{"hidden_act": "tanh_gelu", "qk_norm": false, "learning_rate": 0.00585}
Each number is 128 + 24 x the weight over its row's rms, rounded and kept within 0 to 255. Layers, rows and columns count from 0. Numbers have three digits each. The size before them is the row's rms in percent of the matrix's.

# layer 2 attention value, 96x64, rms 0.124, rows 18-63, columns 0-63
079:128129117104153116176149159137160127132158114147149120144124150178138101152159159107118112117093131111115128111135091157149084177123096148145137180131093143144101135112126145140142140165139177
111:152101167121133150109112149096127118126092092144101123121157149144127131158096111149098172130121114118122161131089087154109140159139107136164103121105102195151141088150153149106135159130132142
092:153119137132160114104130156077105146161182084134149137155118107147136109170146136106153132099110119149154122139102129143147108142102122150152158133112126192127106109095107154166155156119121151
080:131146113106133099151110127180112121120164100128146172122122139089181138140118133114156097111156144103155159113122165129137127156145108103136141144150149143130118132086093135106197124157089132
093:140111083169147128138171125100144160164085141128140124133102157150153128132098116089119182103085112138115091151114109129132082091114119128157116136106147178154129146132130105152131140126125155
122:109132129094091119192113129168147131161122125131105149124117142117153179128089081126126143155133120127132097115107098104166140160115134125160126159128120129119168112137152101113162187146151126
095:164082141089095120167136080120151148115112156111077117119187102123130140116110103139117139115137165092133156089144109133141113116125135120099136124123148094180119102151105141108097127114120144
084:125112131078130102131145096096157161105160121177120135108145118076138105140103128075130120126127154118134117076098081146132112152102095134165153117123120115146102089126109141111116145119147160
089:133136081096173084119107126122108112118151139141095143130129103111103159134152142156126090105133125083118156149126143139120127144146126126118147138187131115072125121094078130127140068115149117
110:132160156149107170106149101132128143130148128117191114109108117117121117144129206129161101124146112161134096107124171135102143086153134124118139112083103142140122130121124117081133161118102140
101:108102130078075133124132096171127132145066156118120155149132114150112168109119096144097150122173112093138183127121108126116159136131137124090125124156161121147118140158103131122118102137125103
115:138118095147157086110150176089085163148145099102124150170099138132149116122107108093158156096123149128158136127151185124104128103115133141100106130144168164125122151104111117141150130134110118
091:128159138146171124119128088108110118120151072108143116145134129169146091129085142144126104112117127128129140136114166111092191101146119130118064113145159155138107163131135096116148116127143094
101:128112119121075151112113144091160141157118105152116137100155134087105104136115103094173120113105157145115105129089063126115098155109104108169135131088125106152137117105108142108144162133135130
090:143106124157133165128109119106133091128118112112163085120118118108112181124182129142086123082143107168162144125121112134154145166128140096110163094141119159104141101137123131101111091168129130
101:133121107150156141164158164130124074133143116123134133102168149143155140140144108169132125109174116123123154113123136148111137144096127151146078090163149104137151167142135104095192145130121153
083:110097109154135109129121121129101139157138125177153180112108162107124156127123142128155138133114139136073156148142146147132163106127133134117112090117115103134134125146136112060066092146158102
092:107129082130097120139157120162145121125147112123148145123154142160135148098083111115086110137136152087129129118135176161089137126141118095152115150167147125110113145133112087146162104168138074
104:097146128126106149169136119147144122125139108110115136121130103135124104093073108096137112110132133113088097115173117111099108113126098100156143133093159088177112147116113086098151138161172108
122:105128113087122127170152161130134139096163100127101178148135140127145157097129076114151145152148129137120117172148130146093128151154143125138141110127186116143125175141124114154145153094166109
091:110155124111116128156102172101135099111153090101108130157108104138144113101119108157149135101116107139140126097155123103142087175119186122124078129083151115136136147139124084094150133104143127
111:114118147128167158140131124092122086119143075151078114121116102139162107176132143139090118099080113116144126097110154146134080135114167155148103118129117145099122116131131123145120155075139142
122:150125169146113124112128102117070123123090139116134092172126122160160102074132126158103134142133091102123106135129113101065108139163125144144151127088083121114141116116123116115147141127157098
101:123129136110121110136138147167119154101134086131131119129120148112128176143152099117131129113124175148162132106133107154189132140132193092120150129155161150117129131164170153156093115089122148
086:147113117094115112138118098148148142106137155108093107132081113125098199120127111139135108156155182131094100163125121100143131133137149088107146128126129103127126132118142129133105058133122086
108:142159145131138117130110127132108135153116133110125046160132110119107092119165124163105147106177142106121106130139056123126121145095097099160151122108156137135146126124129117140112099145133174
096:131128101139131091116105129147116126144120179105148134103138174119107184151148149110167124141153130107115162165117124136137186123147089121125128128173106131097146116106117138108122073173115132
139:092136141131134166155131157114156116131129110137116155140127104145147093115109114122134136098124095134139090135166131127103067141132143113161125128060133114140137150135142078115140191108173114
103:126160130097101123140137146146115117139146105097156081177111133104139138095117096141159136150164096121112096105150091121139083165101141144112136140085148123147123120187129132133148139083149136
112:127125133115120140121135140092164123089101128125094153161103131158166097145086147138107116145087088131146108157119138121090096116192155131126110130119102101135120099098099151163159138115134095
098:121160128103164164178154175136166123131145098123086165132119117140156090158131126097115160119122136140134142114157157165135111143125142126187117147107162141127142156106116092127130154100154130
106:121147130096148122111112130145120124167140117137147097112108109127095181167159138138132129090150167106150115130107120131164136158102175104150150166129148173076112125127145088150102104127099121
102:133164124076148167135153172113160138111113096099138147093140127128136164121137106094159162144141089133121113129165095149156130191151155116107126156086128157132133136097130110114114133141132115
103:156100155158106107090085106100152119125095188126129149136116141163109104147103169148122121128122110122137148116134164102099152072131097153138090159127089125142122103119138136110170145133120127
090:123121168090127076132123158126077154107163101107084150125127137148140142143140085145141123123141149101131157134123102123135147143148178139164140081108164167149127141144148126143128147077134119
115:129146136154151177135160143121140132119118130159106183142154112142169055117087154143122164150094096137112126138137154120125120135161120135141126154124099114176123130110111148127133187137129121
103:083124150106108116118093163110094140082151080140123159119135130115163156100084108161117134129122132102145133097106113103149169153127177127147138114137100156128107097161154132121133126119098092
113:126131111107180148157164142125134120124146145129079153101151101137139130131157120115185133146162141155089132186118122136138114157092128168122109102127138078141128170111152129107140167129120144
117:142093119156101134150127085147122141085131110142098100142127160101139111112143133135092112161116141138102164089127104128148123131174102131128153083145104134158147109139119190145081104130154155
121:134140115137153131125104119155165125131115141161147089068107129116119168168126147138129128129134159104126117124139138130143140115133114080128115129129097182095129115085143120150128066186094104
094:128141122099141133136192146134122135171174107127138144130151101157130108123116122111118151146161161090107144109115139147121111154061149165156144139120156135109140158136131084128094169098112112
128:109148131116141153157124145148155123121178094143098165113102108118150164179075135127116099123118151127137142116112169141170133127117176119168144142140137134114107101131132107158146116100123072
094:133142130108166114146154146114126158165151123108089130163135142136126090160139132108161160107128132138075118171145106149157111117112110159167141160102156117134133145115125130133094168081170155
091:152117136146171130147100143106133089161115140137147088071127105138117160160157141179120100111141112139114145115124101123123131152132128120087106070110093160119142113106118119122138090174104138
091:139120116144105089124128076159104117138141122121140074136123166145083134122162131128106107128141186118112151104114135141141144139114099138142127141173142158090118125180122136128100066149142140
113:090117117128102150152119071142151123109157123141084163108121134145136099122103142088103068142073124159107141098118161142143106100145102153134136131141127101176109123147103121117140161132147123
# layer 2 attention output (transposed), 96x64, rms 0.118, rows 18-63, columns 0-63
078:126155130135094146162146116122132097142111162083144134101143119154130080121139087126102080120150103155154181130127106135087100125164174166106164122132137106143164111134121123114147155121131115
105:174127102063087106128139120130162141107181137141113132114070112148147150130156141138150121125167146127089117124140150131113176150135129125128157119127098123090096142092101108122125107145111103
086:111147143105107115163121171176143107140156141118124138127144146164144107121128116126114115128190091120140179097151152143088128143170166147115125130163126154114164142108133082133128093149137106
072:094180177119158148142139124173112132150123136102136122150135107157099090111154126140124144146155113114102089103138141151112100111118180173107156118090125135121138114091108143146114120150156166
088:148131170103084110128088114115096118099151167133132135110141131150159181136151137136141109143149122113177169117135102127144199135151131141094151123174124099139114094131152132142101134127134126
128:125130156127145105115138084109101156148113132093151075193129120136136140140121155169107146138112155136131103129093116122128139087092132168146164121117122098167113110117096151108147130135170162
101:157144114094132144109113097113143114146166085142110148105103119100119138116138166128126168123105117177152041129148110135123105136123105116102148144103144112142100144082146103148129116136094137
062:097135146095105120143129123147116111129150124048110153117168130123168130144114104113080151113155114153148126083109095129114111093150154159091140150143135103161139095131114100149155129139131103
084:109167131110138133128135121161110088144126115112148122143106127125111044100129126106150143114108092127133107086158118116091081109123132157105101115073116152122137136096089104116130130166125138
106:090091103148161124122110146104148102128109099125098172102173145134142151162129095124143143104157123125073166137119140149122165152155129116137104147154160122104111164168105116126124133086115145
102:157146153130168155097115109111140154149132117156143097142081093121121146123122147138148175123094135138126042132146131116149125101069135130117149144105132133123122145089164134153117125119111153
107:114128175107084136126117157174120118120152129144140125116124137145107114116150148127133116166193115094140147097134163159128141122143160150136124094146138172109131108072157131124099091142171131
091:134122151096119091111140157162093175146114133132145154088136147098120138102124105102124151120154127090124105111139136122150182157139097103131120118111089102090093118121145122129075167165117115
083:106098103129135134151119105110114111139123161066138112134128107150135138146130161138086089121111141121140141086135170140113125086180153147099150156148095135158133110141136150125184119095139164
091:146128101089143090102092097129118131144148161127175120128159120129171147131129125099137172121112137104138110112127124097105138124139091116108118144138120119141133193101146121125151121132062184
086:131128124112105145112133130146133146130088135152156158133131133136107140085130087106121111127107090061121101142139113154145069170125139121123114166078128104100135117143164102122094121087132155
100:105110105143154143137090165076102151144125119140119139121145139127126090098144145139127107120093105150152160152126153145132083101156121130148107131134150145147140168089140102156196144085147128
089:130138153162155149130127099135155149146105122116143131143100141097116145174137150173113133126075089149171123157128145144197104105136139144098155153136137132169116122178133136119125129103137158
122:165136123136193147143145140133128149164132163113155118134137120131112147169180164161118121104117147160138137154111142182155135111116152170134169158151141133138106135158111156115135159093131143
106:100140142150169119135112105137107108186141128111157122154102118103123088134126138122084117081087133148099133112135161157147121051085107122116119138126145134133100149117115102112104139131158139
079:143161132172151112123154130162094118157157185117107147157149149158162128125166116113130142156094145149140102173135104128075103127100103115121129133139127090102167137118140127141087121126104122
108:109151117144099116108151116151106136134133152144141174125161177149140111113132101088145160157146098122164130141168112120111135143148104101155090107125137098114160129150136129143085106200134120
121:130100108069092122118131138136169119128150104123121184067156118117131158190151137113132135127154162117165145111108093131137147170138129101119122126154148150114123144154129135112124128131078140
106:129143131140150102136139071116090127164113126112141100168104140128164093107122132131098165128117117165084110126149131115077115093119101127134125130126122079144161139087092136112139135180152120
085:113165162153166125140101141132108147134088133132133100160121136096182089130094138154120130107117083159121147134127151133145123086133110134124134118109117135160070142114071143118108170139152117
121:153128102072108117147120098150136118112150150120146126086116075147112168152153131096109113101166159110126118082123079119112143144095149133124135131125118116099160095110104120103128132148077144
080:151135141111139147140112151124149139123101114179149091150117098116108129118110165175154124140156124114111162139119163144147119121148170149122146144120151199168110151113125137151166157081122146
115:127103103099146090113127124130082117126150138111104120076150136099114128132130097089102112104119144105123133138088103145145150109104068086141097100162142113092121126147141120113085125117084106
102:132134116149161155171144122128117081168128123126118153123160105133149138152173125120124138113135167171137104130117064128065104161082115149120136136122147122087121137115097107100113141144119134
111:098144161134098120073139124150131154126151081122101167140100174121121118146091161113116144146122121125139128131128193111157164122164125100126132135132154135104114119170123134143080125155108097
082:096153148135148073115147127165062131108142156138120090172088144148080112110141117129124119129113116118128141135132119131129117090084134124139091103131142106121161107132140108160079090130141108
090:140161134118142091153131114157094127116089156143130075155126146112149112111134126164129132143142061128137133150131080135129123141129084149142113079130091114171140123126110148101097096167138135
099:101126152160152096132135150162137169156102123113128077195146109137139118127095123114094123137132155130103120137074145099115089114063116123154135099155148136162132134128139128110102128128132124
111:165129130119098136118156172095158131093144127152094160082135131126110151135117120139187113154147152099141144159118121128149160166178155123111143128130116170116109131139150169168118123105112111
096:110153123169131116142109110134117129165123125122135167134094141118159100124144123128089121126129076182093139149156156147127082063122129091122114115149143110140159125086127128136101104166152113
103:087094138121090138107144145149124141091159093084062137140105147155094138110119136118100092136124147127149146119114176123135144132146148124153147107135135131104128077157137119142132119104142070
117:083147134162106132127104108125103135145132117080110151154130151145150111116139149125122120153112092183127140143134164125098098074151129134102158096139141112152143113068115130130135082154154100
124:114120129137136146139137192163137156123103144156137110148139135113124104078108109127111093111148095094097154131138150180152127112102106116175112103109112148122085107117117111123102135120179094
120:111130121138093126103124082112141128135132097119171167108114121141161133140100120083110163116142152159141118097157158087095121103134150095119130145104165111137151138111097119149169175168104116
096:102144168143138117117102111120103169106053123130150083133177133114138121131087120128137144159155077116115152150086133120158127112140128127139131093145160127160120115141095163107094129129126140
110:112136163151114149175121164172168143123134140142152128138141155144135128138168100150125111132166102151161145151149099155171113162096113137160132106148146124148156114155164112136123129167178138
152:111170157168166131119133124147081146146099141125133121176116169119131096110137146146124138143105053165144130152146156155142118097151119148118137110121136117142099124136110141140076104144160109
083:137122087100138129174154159148145109136162130141112138113095097166089097119162120127120092078174154125132134102139096140101139155093136161168097125126112156105150141140139092136152140145132125
087:154122108113109117095105153139129183124086131151174156102169126112148154112123112075140124154142077087127101137118137130152111175145119099128119131112135115113117143129160138115095128111085162
079:166142116121104118138134102128162099118098138140168116104095117099137136151143101160173172119142089138161088138150059093115112153108127145100118136106091114147145136125111117109148135150109151
090:132120086196142127070143141084125120123111126122141131119089136094114146137109110133126133116090103152149104155131150111140132084108120095108116125131116105133079117160103129163124137103132068
# layer 2 attention query, 96x64, rms 0.0874, rows 32-92, columns 0-63
068:125115111132106100135135116180123094171161134100125133146093143131088095088181130127070118119111137131152124092151130129141107144116100128153129148137131109125155131163172096117116093148170133
053:139121138110116126168125103148106067121124117134105117110149123135124112118140118149138141148139101097132124138139129149083069148080145130162091134127161116104131106077096100077107146088104129
081:125091136133138120141164136150148093156155144109159131128086118135089127164176127149118095096140173107096124090116122131136175122125117149095126180143105108125119131179150140131139118122168147
057:129133134121120137127111169100111164093130192165101131129144121117145148114105133133191087118132126119133168163119118106144164118144131150087139085126078112130093139134104155151115115105111104
074:161163147110150153148119103156165142118110129201132140134160130124144165140133146157141180159154131122117121137150110138158142150147164139123158151114122134148139116111131166138136137149079183
063:120111094130101149135129102084152094125148108131172165095122101141150149144146127140161127114124145170181089116121077107075104114130113116153123170113123112114165114124113138131159140153128111
076:122145149115109132103107130136138171104152077130095140132101124116123113130084099110143137139124090125072101114126171104173130132135134128074154104092129149101082127088124144157122113125097111
065:138140156088141137113144099155144131159142147150184114151085122107082150142166125105101135120129157109136123124141117166153136101092116112136159171132171103136098125165152112114083150110136131
071:129152135044103110107120109106119151099114091080128093123135092123133108106082146082139141129158118103106126097120112118115120141120129124115130093105157120139117127079099109095143142140098127
061:139113114090138136105150214143146154132160131101109122125126115128109147114109152065111111138148152143142154111146151180120153138141135121113133113125148183151114118099142113147102128116165102
071:160102117121108149180097120141137139098124139184136113106120112107148150123121104120124104094100151100113130097109079100154111149113073130165126146099103137173131139165156115116142119129161141
096:144119163145188127120165168159115136184142161134136137149112149123078136133148132102081103142127133132113141141129140185148149120101137129129133128166142143110118125154161115145077125109165119
095:143149106076091131125124097106168157079094115138136114131139075115156122111105119130156148133154115115107119113117067091107115168133116132114150108077099120151123103108103144115142113135102136
068:148135138114109116099140152110099128109155125154111169147112150150147186136147162114158121135129164129182155112139141143105174113177149152107127138162154149126141170149126132155156122082122136
103:144126098106145137181149168143150106133146167162136110105166131154150141124157119129133095112148160109132157118140055164112154159113107137164117133157114124156168145144152125114140143138134161
069:145124151132143095150133113173111123131147188136114103170114154149118127121154108157111129135119136121170128164154099136141111142132085178147135121144101113145133123172141127168087087116171149
063:111114161119131107100107159123152155128081135130133154163130126149126128133099090111150144120129063102042095168132154124134108130126141124121098103113096097102115135139122157110104133143133133
055:163141144146124112094144119124089112137144143111152109124090153126089137128167165121134137138123118148216156161141144145122122110140134147153116150141153138143115099138139096137088112109156072
074:153104118080107102162126152165166119112160175150115138154160096162137121097149131139151133120172161107098120105133080127132123159109119145139123129149099090115167131119165135112119128138116164
106:111151141132104132121111099106115140095087085103117101131155126107150100134076119162172142146160089131111133137098134086144122101145170146121162091119133130136121109094101153111160158146097118
124:163145123131153142178114126144143120153128145163163132090140122147155169140177171139101131127128147128154131100146103142140131159130130130144126177148135150153179153128155112110169128147118184
065:173111142098149115137143175140140149140142192142101145137151100137118116114102113090113103104136138110122096139120093154100124146080107177103138111119102128117139100107102104122094144082116116
074:134160109097146156178148169130164160141137146159134135123165096154173160146122114123157104110152147111123139134129068127105143160124107160156147113144113178134142160115118111127159142136114150
079:107148130163124138099091114092071158092102134093124110103144133109147130125095119114137092146093083147161121149132153099146104091138128101120150082114113131132132107082124155114133130129115084
124:130137137158124165104142154125152171112129100139123151142119148126132147137101171126154155163129113165150143151142199138167135133174156113143153124131165166141111117140139149169133126158137085
073:114126139150128121108135161098128136163178127101096149134102160178128100140131135132142099104123129142125132152098161134126178131140097131115108119169141123112096182136169100154138102123179096
066:160099127120131124118118171128163175114125197138136156122131107130125161138111109099162115090157148112078128125125140121154160122109148176078133141121121126142137165156117153127154132094101129
096:103110116110084132098139146081135102114136082091105142125110133128106089136062121115155122110131119119124130119128133090081161107155126140094130112085120113123072136128081127134129125120132092
074:105136137162188155135136149168156140182084145136149109132185128147115143146119152125097118155140107114128135140114143169147106149121145121146128108125132166144143098149162138118104159144141180
065:124118112060085134139115132105163138091119095148134123111111083121150152102113147076119122110119110114101102082124112106125096183130117110128128161074111136136124140103146119095146123142129128
064:105139168171124152101154116135080119133125096163137128145098175130101129141127140118143100127088149148149126179122150152143154093123114134157118103130158114105082138174146127151108146125157092
067:154154141093146112120113135136100199125123192121110123157145137101159141119124162086089095113114109133128144113137154176162150134127119149117144113136144150179127106103105117105130142106114112
115:096128137142112134089133171103125144106125103080081155127145125131139100122080117113180134151149095159143147157126172098118128122162154129080134081113135138119099131114108146155129136130117097
093:135099139143170125173123120163126112158126164152149090126139126149102153145171123143077111124122169103120133109134089171131119154089118123140128150147130133136159121160167123117094110136144183
103:123135158182139130123144156118121128128163117133097157145089151167113134162132139133147123143127157169155165167139180148124158122161143146124123114152144163112105125140136134179094105130153081
065:131113131104150097138160152149144119180132157104148117155099115142118109143138104103086090096121134119133138119124100147078140113094068135101109132169125111140125150147145085122094098093138147
112:147134131108084149130094114101146141088103104130159129094142120107177123131084117127163154127155098122116140098143135094118125129158139138117132135094133163153132138087078133114183160134087112
071:114137135150140181161139177102157144138149116132139165127120125135156122168101093132169122091124129139112124162120161110137151115124144150139149167111142118114106166164133133133163189125166100
056:120117120141073140069125126116139120106147093096132123123103140107099105109087119119120168145094112144143103102164165101132140089127143078107120131103146111140107097153155133151116113137127072
062:103129105140131133118139132113084089167143099123144132092090132107097120127148125100113078116093124127170126140100142118110108119107105117164089111111123122098094148125139085107107130139191090
062:128117157158128130097127126127096146128138134115129124132102146102125122115103105084093121136057098131122114143154193110156134098142083079130143142156133105139116150141166130128109118106173098
057:142110159119155128141165155135124115152157162128142132149143135138135123132153099120106136124149159151160136164145090175140136131088102133151145151145156121167178162160177144164106152132169134
075:116144103133125122134130152097131117075136131126110125065156119124176139133109091147186153126135111179153109173120113089146119115125138113121137127117113100139122141118131133162167163156087101
068:144100124104142084158120128147146113113131143151105110108124111151114145152164149143137129147161163102114154098122100124099158161127126122124082109176124131099159139125163134120122071126084184
109:144108101085143104174109101132116121130124150133106091116144086144130131116160131121091101100135165110089124100098056139114128140088102131128113114135099124126155099088128120097119104138121166
060:105140140142070161128146107128192093132139088144166156111123146153105110148125099146165154130147132108163108118115118120099114127122134128167143181104136107098109125177147126132128157149113139
062:094121111148093161130142176152180117129173105163098168148125138125089103103126083131166138132144142127119133159134124133111092131108115124129119101112103110087108124143148145181104106138149107
063:109150116104152147120102132112078100143089124136154095146168112098110143112166147129105141128115090129108102137131110178136080121069162091136117123120151115110143091109136105106137159120117154
103:129133149154108149090131112090126157115107087102129141123136150101139128153085163148172167156129105156138128145128195101140139111182163124119161131110135144144110126120093163145152140144128112
088:132090108141157142126138131152119080162127150124144102115119134105067128139162149105072097100109149089122124083126122176123143091104109130142113161140105140114118083138113120111108113103154128
064:153118142133145088098153123132093132198132122095132140180090142146103142103151170121073130141108136146125112147138176135119135125141122120121117146143142111116132147133151104130080104118182111
071:125157117116091139146153162158138123136165125139119163149150136164134100092150133148164147124179138144160132166165087150104104167115143171166112106118130114100146114121101106135111151164125116
058:096113142161141147123143146149104131147174112114107150117116127113104114147137123094101119122108170170137084121107156150151098097080152115125137121131181148078115102142160135170102151121142106
068:117163086104130141166126178132205152127135132167125137105165093124149144124135123150163118119150143128132148147132093106157131165139136127154146120128090123154146139133158148128158130184112146
089:101070083142107114101140128123121095150129135088124119111106128114081098099125135102094085110106124111115135091122119113087123110133093118130096120126104123115109115147123097108101082121172087
106:161116122110127139168106082147178131138099141162171108105150101121138163143151138138114135120141152097110121080127088127131124135121119120137143177115094153151156117125142153104146124138112197
067:122142103103176148148144160151153164111134129145127145147147109112189138130087127083132150102134108133080093128135140109173134114104147122129145133098145116143133143129131132145155193149084128
072:140131132123136136108165105108075124143105082100154109129097154105102115110125128115064098126100119136113094100121126160129107100099140101135128123126184111120122094112114086095128163117137094
079:139069083130106102113122109121097089124116144108133118072095125108105136119166173096094090114112136105132128069138120134093136122137103110113095129135104133124141111140104110111120083104116127
055:136144172088144106140133087147122101116141114161132105115096111121123113161119102132136133096135129128179124120119062144118154106116128160100113148087123122160102101112066115143113144101093132
092:170119108119128134160133101150165109128101163141185102059132104114157153137160109117105136099133133115122108109135077128117110143094090114145133170124102143157155134136135116093143123140115153
# layer 2 attention key, 96x64, rms 0.0963, rows 32-92, columns 0-63
062:153108156121093122168113117160152070131102118151157132120104104126124115147142115149143130163153126088150161123168111115078084123133114153157127151110104119175145125097161148113122108158152135
075:139110129081127112161080150109143143097132116127119169100161101149176145133125137138133138125104124088113121112121140119107107130136136122146093157132130137151156161116121118092194163118095185
081:091124123116115097171118103131127078085079113130117109117110096153111117117112120118124101150139131088085137112126111082127093138142138139141087108132114129128123100063144104100117155149151156
074:123128145161123159122165113143095124148155131097146089161099164123087129099166125146156114120143155138165124170112118125132151095123168160138163111127130086096144113133114160138100133105173104
057:139128134125126148094114140125137172144134148102080142147133123121131125100072149092121149114132140153107109123148179141172161079129145082124136117105150128129108125090110153135125176141099082
065:106141126104130155165118168145178130116114159128138154102105092193166143160138104146178098133154091128114156133133096120149097151141169134122120131140146158149143127109124125100155128158114120
079:152174165174150172123147096139099137145169128131122094182119147139123123115123135126112127143111152173148117142174138152154168134115121124125191158150159108120126135120141145139146157122152126
067:134125098105092116155074108136143150110088122142133133105100082137145145116115113123113123127103120098069128092158132070157111124126164114114099143112126143117114118080133101101124104162101117
069:134146118150115179098117133086108151116156114110113149144123135086179147111115153118111162106077119172120089129160143140160123121130125115109157167101113078113117120127116109134153136151155092
049:138149090112161137094186093105136125140126098140152088117089119128103144136132124133087140129119179128120106139086109130128133152080118111140147104104121149100141106162132123100106081102162116
077:106126128116145137130109146093130141099081061145130162070112117123151128156077123079107121141123076118115126108110153092111123117142156113122114102117148155133128136107121118129128121096075118
069:117122124124120117178124075146101096119127146178153114132129133138115097106164141149102094138136172101125161109099087123137112103101130147158114167139092095124129110135126137104117118115185161
075:130160181153127148080124156113119153130147123109122147146091122145138155134093130120135141140130113149161095124164167146162173126166141113094176120121158155130125112098120126170140147123130078
089:131111144155090118088136124161122079146147157090142088145099142134081136113136107126164111125154141123152120134123112146106139113092156158116169123113108099098139095134132129108090092121165083
105:120154106109145143159125116140161177106126122183125183124139095145170163145118163106139144146117136119128122097138169119137122154156190122171120145115131145158143153118138143116157134126129168
075:116117112099139099155084107125170123110091121167114140116139104141162126138102092122128142150130089072111134122126093098098075124141096123143098118117107135129140129091110121132136093079112164
056:124138104156145133140159098093120153143146158148157147153133121117123139120146137120098118085099134184125135134134136115166162126124100173151162181168103107127106126161107142182160147133112137
047:104108136096133104148083127109148177129077155162148152117161110159146151154164129151133164119175109090098149130124133114134107152143130147158112169122141157118140142153142111099129153110133165
062:144171101108121156156125123137159153075108129174078164148122113134164148113114135120144124124123130129124162104139147103142127164188133122183137132115119101146132147097121158132166125107136092
115:130149149161131164082162125114087123131147111090092128147121165103088118139097154109124133096121123171150105105130139125144178101132112135106136123097134131101103119177076133150114137140133092
074:136121126094131159137102145139172165119152100130131168118141146106184138166129178100144165156134106151112138120140168173139127122174139111129134166132142130157117164079125141145128142156123119
062:134132103122130128158120103117131124153146130158155118142119161151140140111188108165087125126119160117140129116072130169122111146154120141158149181160141113130151156174139116105173107086137145
073:096158082109128147126081093096115129107146131165110161119124078113154150103099122108124106119080143126130094095097137114123117140141116140116092124118104113137125136122075106129147086105105166
064:108130126158142145094148104102085119130132091089120096152111150104087111152157142124106118097110080153152131160134132122098142128090140094085128123108152131096083117149095123123080151125125118
108:162147173148155125074170132099088114177118126085143090146103164126092113140137137152126129100166133166128133153130109152136184119118123132105164122127142122119123128154110117134099127123151104
067:135099135116162098133151100106100118141142134114147051139150124130085121119140110152160113132131154097130109131104086146129134164133135160125134115159117110154163143153188134134139091131167161
067:129118123140109165100168122135096130124108107119161133140090159082129158122142128078101113122093138194162149109095129154139127104118141122135150146138130092089129119150139138155111122090127079
089:128122141146123116114161122144110094164144159076134082118082117137066147117123105145133111097134130113149090122122097122135136120094135160133153115136117089100130109160162109085109093162139111
057:112106116085119106074109130098099108135117122122096159102164149093117090103104169094098152097094125117128115104119151132129117111157094115128122135115098130097102131103082133150115163127091144
053:124149148077145110111138133086142172130131103155128141120061118116161173155103154120139139091121129135112107127123167117174153148167107149129152143132114154112089162101127110153147122140123108
059:153115109162124093142116104135140114169128149160134096128152126171112157110163144111132110111164157122083112148125115169118130142118149145133117093190147128092114138152182129098104097143105132
070:134102149143122090083137079107089121147142115096140103161105175089098116139171126133097116095122136136174103137095159144107139120114121140102151163097137108105130114172140111123118128109150120
092:121120152138134147133160119159115089160174159158112144158116136135102110144176127134105131113082185130176116142133127156108138117110104156135113156154117113117132148175147129174109154103154139
079:155159155118134155129118158118141158113115127156158132128181151099158144119133149168211150153159118133134160142140116136147151127154148132162162110135098139134148131128142180137148129164136151
062:095158122155126137170108133123124088160123165134153127113159118157123074096160105161127103152128144090145151113122126156116063129102133113140103133128150096124155113143143075132118150099115143
072:132108098113087103127102095121115108098122128099112081100151118140122138113133106138128110126154141070106144083113113083146105160115142105127114122130120132103156089116134103082109064145116148
101:133139153110140128130130144138103174125185143127123176141100151143158141149124170112135161123103146149133129127144198148151167130141146157122145180150157135124126164131102120149159165107126114
063:156154086109147118152104135153076152147120119124141108125127106127125136109114143080082079135072114138097111114114125159146107114111123118113118101154100127110150122067106108117087110147108128
054:143091145162126118157136172131171088185140103132110133101101094109085089151149096123134106142140147117158130121123106104109078172149137139131120120133131112148152154139164109127106111108150141
059:136138117113152148129143131142143186113111107114164120122153102151189176113132138091123125146166147138090162131121117173155124171103146111124160118151146135143135136120149178104125159161131147
047:151086145108146078154131167132142113143130101151088106118118139106111082165155092176118136138114144090128129153102090117112104158109158118127120124134139116154143147141179105133121116099163153
072:126106137134088134147096105152122107120084134124138101100152132149140150137180097139127103144140118111141148096123069126100104146107167103154142145136144151112169107139150119075129096128114178
058:133145131098122119152096142173138124126110103156109146122146154150170140113146103126074085114104086135110108101135098145080105114130086124096094131135089114139130165139121135103112113075117130
052:160143145136123141094131092067153126104117147121108127144166143115108148140121116173181174142155116125142153153114107120148171146151123161117163103120126101148102128172100150165153129114131128
071:130176134132146159112144108097116180105126138127153104140174143130162131141089164144139133130147135151110153120121136139164173092154136126141163104133152165157141114142113159107161164170104112
046:150188102139125150159071125154158168113103131152129132070132127102157147107109096131169120156114081139151133115146118141149121154153087136116106107123102141149118137123121110095147136149106140
055:139150131158116182151126133166188116152107167151153123126166128128137167122145141133125126161167133101140126114145117142129124139113157111199111133119131160145174124156148130114144151171118144
057:119108108140104112108116129068119118130122139133116111130124139095108108107167165128105095107128128159126101196113087170083113116124117104127137113134097084084124147128091170128135133118120104
085:135121138150145140147167151149141108193160109117115160148085131147104101154141105105088134159092131135154127151112133141082095129122119148146103150148147103131131134147149097162102158091168135
065:107153082141118128132146164112160161143114119120164119108152102128096108112123118138163136185176137151140151156120118097122120149164153120137133070109140135142151107106154163115110137173108154
061:136096114159134108149152130142149069154127109115124076108107089129123117146153088140092091103127166122094120111098116118099089126098097117132150148145097101110144099107143130118109081122145123
069:151134144188160162181125073164119118138105170145136116129125134152156166139171131151096104115139161141118139117153135128174143142137132150144131177151122152142149119130101152116147131156127141
058:101117135178105143130108134155127072137120144149153103108142102109091135129139105121105076141087164121143104129098073109093099109103125121123089098148125120094150125134152132098115108147112151
082:115144140076140122091132117109103175119121122096135138154121140115155121107075159080106133104138114126119143108131159144169171088137145123082121125100143121143117124104093125127126183140108093
060:145116123123127132143156113161158115169136091111160102111150093112114138134156117155166132174174163109133147101130107099117106168123143129166146119125136145155154109092158151129098114117137188
068:125146152153144147100135144106147161111128115114129122108152141083152131163078126129201138148116106146154137156122145106147166107149129166127171101101127150173115113133102130138155161165121140
060:166129155106138128113133134106110165137125148170113141172091144154098168138120142142076117098130175163100100135139138173152178127120138131131137148162117134092114138111107134131126101125100085
061:139111131164125126166124118143127080167166160136155125119115100141106152158171134126104106129156168169120144111136116128105120159098134144117107156172111129127152115131131149091094099142166181
077:105118115164121139169126129139181077157137107139117126095129122122090106113165107136129129177131136123111128115138103096068072132133143125150120124107125107129134109149144134113082118109152183
053:099139119144108129184119092175150136129166175133132114114151127094144151152181120103146140156131126138131116085124115109140094151127124153137144105124109143110178126142120147081131096120125180
074:148126134090113093103120109125109164075093100096116108091152120104168142119076133135115149131133119120094112087137134105135144120146150101084141112109118137172130111087086139109132137147091132